config.toml
hidden_size = 768
num_key_value_heads = 2
head_dim = 128
norm_place = "pre"
positions = "rope"
attn_scale = 0.0884
bias = "none"
init_std_qkv = 0.0262
init_std_up = 0.0262
beta2 = 0.95
schedule = "wsd"
max_seq_len = 2048
doc_mask = false
Each number is 500 + 50 x the weight over its row's rms, rounded and kept within 0 to 999. Layers, rows and columns count from 0. Numbers have three digits each. The size before them is the row's rms in percent of the matrix's.

# layer 7 attention output (transposed), 768x768, rms 0.083, rows 103-107,230-235,358-363, columns 256-383
093:511492473483485497398512473484428500465545538521456510571540522510492452602511441561518477449563538505446527488510534474495529499446535437512498418539503402424480528472490477515444471548503494516450583433486562465459612561475419582448412445453469475461477478467540436453512440538510453524520453565446534584535474542510507527467524421585470460500581500431563520538573464493442413462462
094:594458528517400543494429471570469480564533419440470469580498517464398444471491587639475463492537457479548447459539491507454469484521482570521523480508534522474470429488529457502477565495543397423521450587502547551428471526516514517545585492426483427409481506486461389461492509466507508533515431432495565538521493474498578568556479478478514486538577545541545516528467498574494361588662
099:484443529468446550535473483543583506571483560493467555537523519551449505459482551514556448508548373423435530569547578427580545602490563554584499447554508508499514539518477378546565425445521442562469465461538479537515451480445422541550637540493571561493584426521438529495493520462500471508477523579515483459437481444480472450379535520555507542450413524574487532550551404451421506446517
098:446481521501474496511458499523296441424564453490483557468479508582457445467521556574446575493455513514532479545476490486447533538448526523459523516553499488472402596435586519517596515472482537476454492536481455483395483492525445439518507480384473482489481489509549460549482526482535485431406629552573611556460442557516531546605455486546499463496609460575499605467519505432509455509478
099:526522435543544485588433587589418482511518577457468523504531477560502479493504570508528471513547524589553510493586477537507463509475425452523522523452518581511520481494437494540482493544517427513472444591515445506467447479441621520491396531449447361498479436401501493432503588515521433501467517532493517497580477424419521528472562440561487511396525611470513445510384550429566518542565
102:546497467463575525468552508576584505525455501475596448481453510461464548521521452495489530488466391509464583524578492498472529514472519536511548528498414577449524482482518423477403507497531455550497501564437492473511505515492481480532545581517526490566503623491530517485480416488500571529381521490523539481442474492396500414483441469472506466461446537487496445506390541534584513459485
110:454518470495567510505465462473528527518399459403528433435554485536469449503512443481456530425537503510532604505498497451442541491461526470534515566509499510539457472480410460479443537469449478559625527492550448532477442469481528476636408505465446504572525389467456529502582489523504537424511462573506461491466498447502499445483491449502495486505509548536465409499465522464530514604472
107:462524552515453489479540414410510521448573461468520587486506525591437499489553476489570457473547567479525511550493460610476536466452511411424517501515513506525538496511575493613520531548480541512399493442546577481408563458536482515490488580580525568604546547430499493524518453517582467585447502600495479508536504528543572468418494482572519563448495446481401494392486519463597474516547
100:545456545510457426578528518514569512528531423568577479503450513491584489495450505494439442541523582523544481534500478511483490498556536539447484475528449466508483501538510606537514510511476430519562526507524517514363489539449591504511477431483441504415514473536557427482515517477520547325392473494485408541472530576473453467440532494612525430592540578507423542581490469501435507616534
106:518565454483476515502499541394561469492486533539496505452588435495579523451413542418502483500450495474451469498518473583491454436522455399557432549531488455545535406503400499452549546410461513423450493449518450552554527419555487439455529537514486635456479504452515575491463480518529478601531424535473415524463450622441487529491531537482475483427578534478486443476596440553434456543545
101:476469518485636483526542453508443467481578534409440506498537448587541450532492410420416492478486464488497638428496517577569513523502596589468472515633469519559529463499419494524436486464452561564457539489465549506435573504470556465485489373494512546443461466485451521419448369558481561541590469500442430435488490601508533488518380608455551548454567541394485507430533458511498528486557
096:511503530432512502509487488573414504427459531474525542526510579503640492413479506568532498448527531476521517560526512452522492537575481517569508505528540478462413493437467590463494542578554554515649467536517537561510479497432516430603473450522494483400436446558490562377525485448570533489479555480448504527476536521606487561433416478514466494561609451549550494495538444518499575487468
097:462515600580486480601585540541477474559496516582494452554495636479507411448485597527501500542536424501522545430531531591547456573511541508369478460477420475546536565496588487484531509602530408530473392513546560568513556523496515537443561488487515472529493473537524518617437532533508463456449470507495539475542463602499451590485501501541474538528516396516473545573479484545443512506484
096:521527405628560518457551496448449469536484494535472477537453460486560467474459400594497535526483610526448495523519551477572605456447539569469464527579520538423424568462483465477444442469534485493483540497476473456440540509441538506562558500549468467458460504541514539471473452440522439416500583450549564472491480473469454446513486530578460540462477511501507534531503451510470466462526
098:547485596511511508472462442507369496550484447457553515396490567433448498495518360410457552561538463476593478516569533575495487521465381465449483518436528543452551479419566557515505488535468535389507554456507516415421480452488547423540447503492458548580306587415583529487427507513487601449521527557429465494454452552522499556592573500574512503423385528481461440439492474514448497487417
101:531501557605429541552528515497437437396546562451550578455490519554494361465449425572516494497429511468598451526537430572542476466478550498510655489456489464492464491473533510451533474556519390621508593537519490581580500446481477534535474405456534440452480415563511427541454523598499464540521498425517489507502521531559466457471609508558400471560516442438519400569380523492431466435430
096:449536453521473441447459393484579497658445511551462492497578472480491519486542498490403469487458464490487506566446652489557521495592439506593527556491456570511575537490529532493519485471452433586401575475502517489451552523467525588501533537522449444618512477414502580470505501531435485559536426472471407555486475508513467509465479482520486505510501396554488501535542398481466561573440
# layer 7 attention value, 256x768, rms 0.0833, rows 103-107, columns 256-383
096:553508443585550406563589478524475556559391440594457508468524575508504465457465557520453468530448463549466524513437524495596427502493536530506460461420509579484423515434527493553557501597558525459536485504450563495526538557541413514435440458480464518361474550569471495459538541485374500487572459496411504565465479471471525471453475556472560584473485430373575408516488464562540443466515
091:509497402527503532397485556430514471421486577550559475515548524462428418506468486499430526471511540537477525568598474355545515509439442458514520562454571366541472442469473541388473485500452512567543450491486528486562489534464518593491470518450436473478491515480408545502496487491422435457567525479480489592456581538518534485539477592478388562515431537475558511416494438482407496492508
093:586496456511409536426560459488495522492557564518482525539437558496517528481553541474517448559495524543524534552364516575570501467460499524433435444422474595426536532516462499499498468632502515546416523541452475596535538407517498534483498517565421509488601434472565568476507518502565562548558510628450545472504486527496563503502544462625467556492543393482533500429512483538518441539440
097:449506550509530485475529511375585578516479496453497511479519473536500496519457557503569503538471491442584387528441492500544498500530485369561534587473546559427528515435514365508407491490478483451508461508427567544468461497504421600458481454478374477460526499493526600519561492473523432521419440398520467566554469478478523533500533471503627460510563572555527443590507607426498481496440
094:459464448474415514544522497444506494538530556492467516471551520624492472443471507569498453490522428589600378511552427492549464483415484469511444524575468466446515481637527451547508489468437441535467514548476463588445493587564505532456451556454472488502548556502556459560417500444521535511574413460459512564578437454553485511490530451491494558520407471514581572506465421460555463491456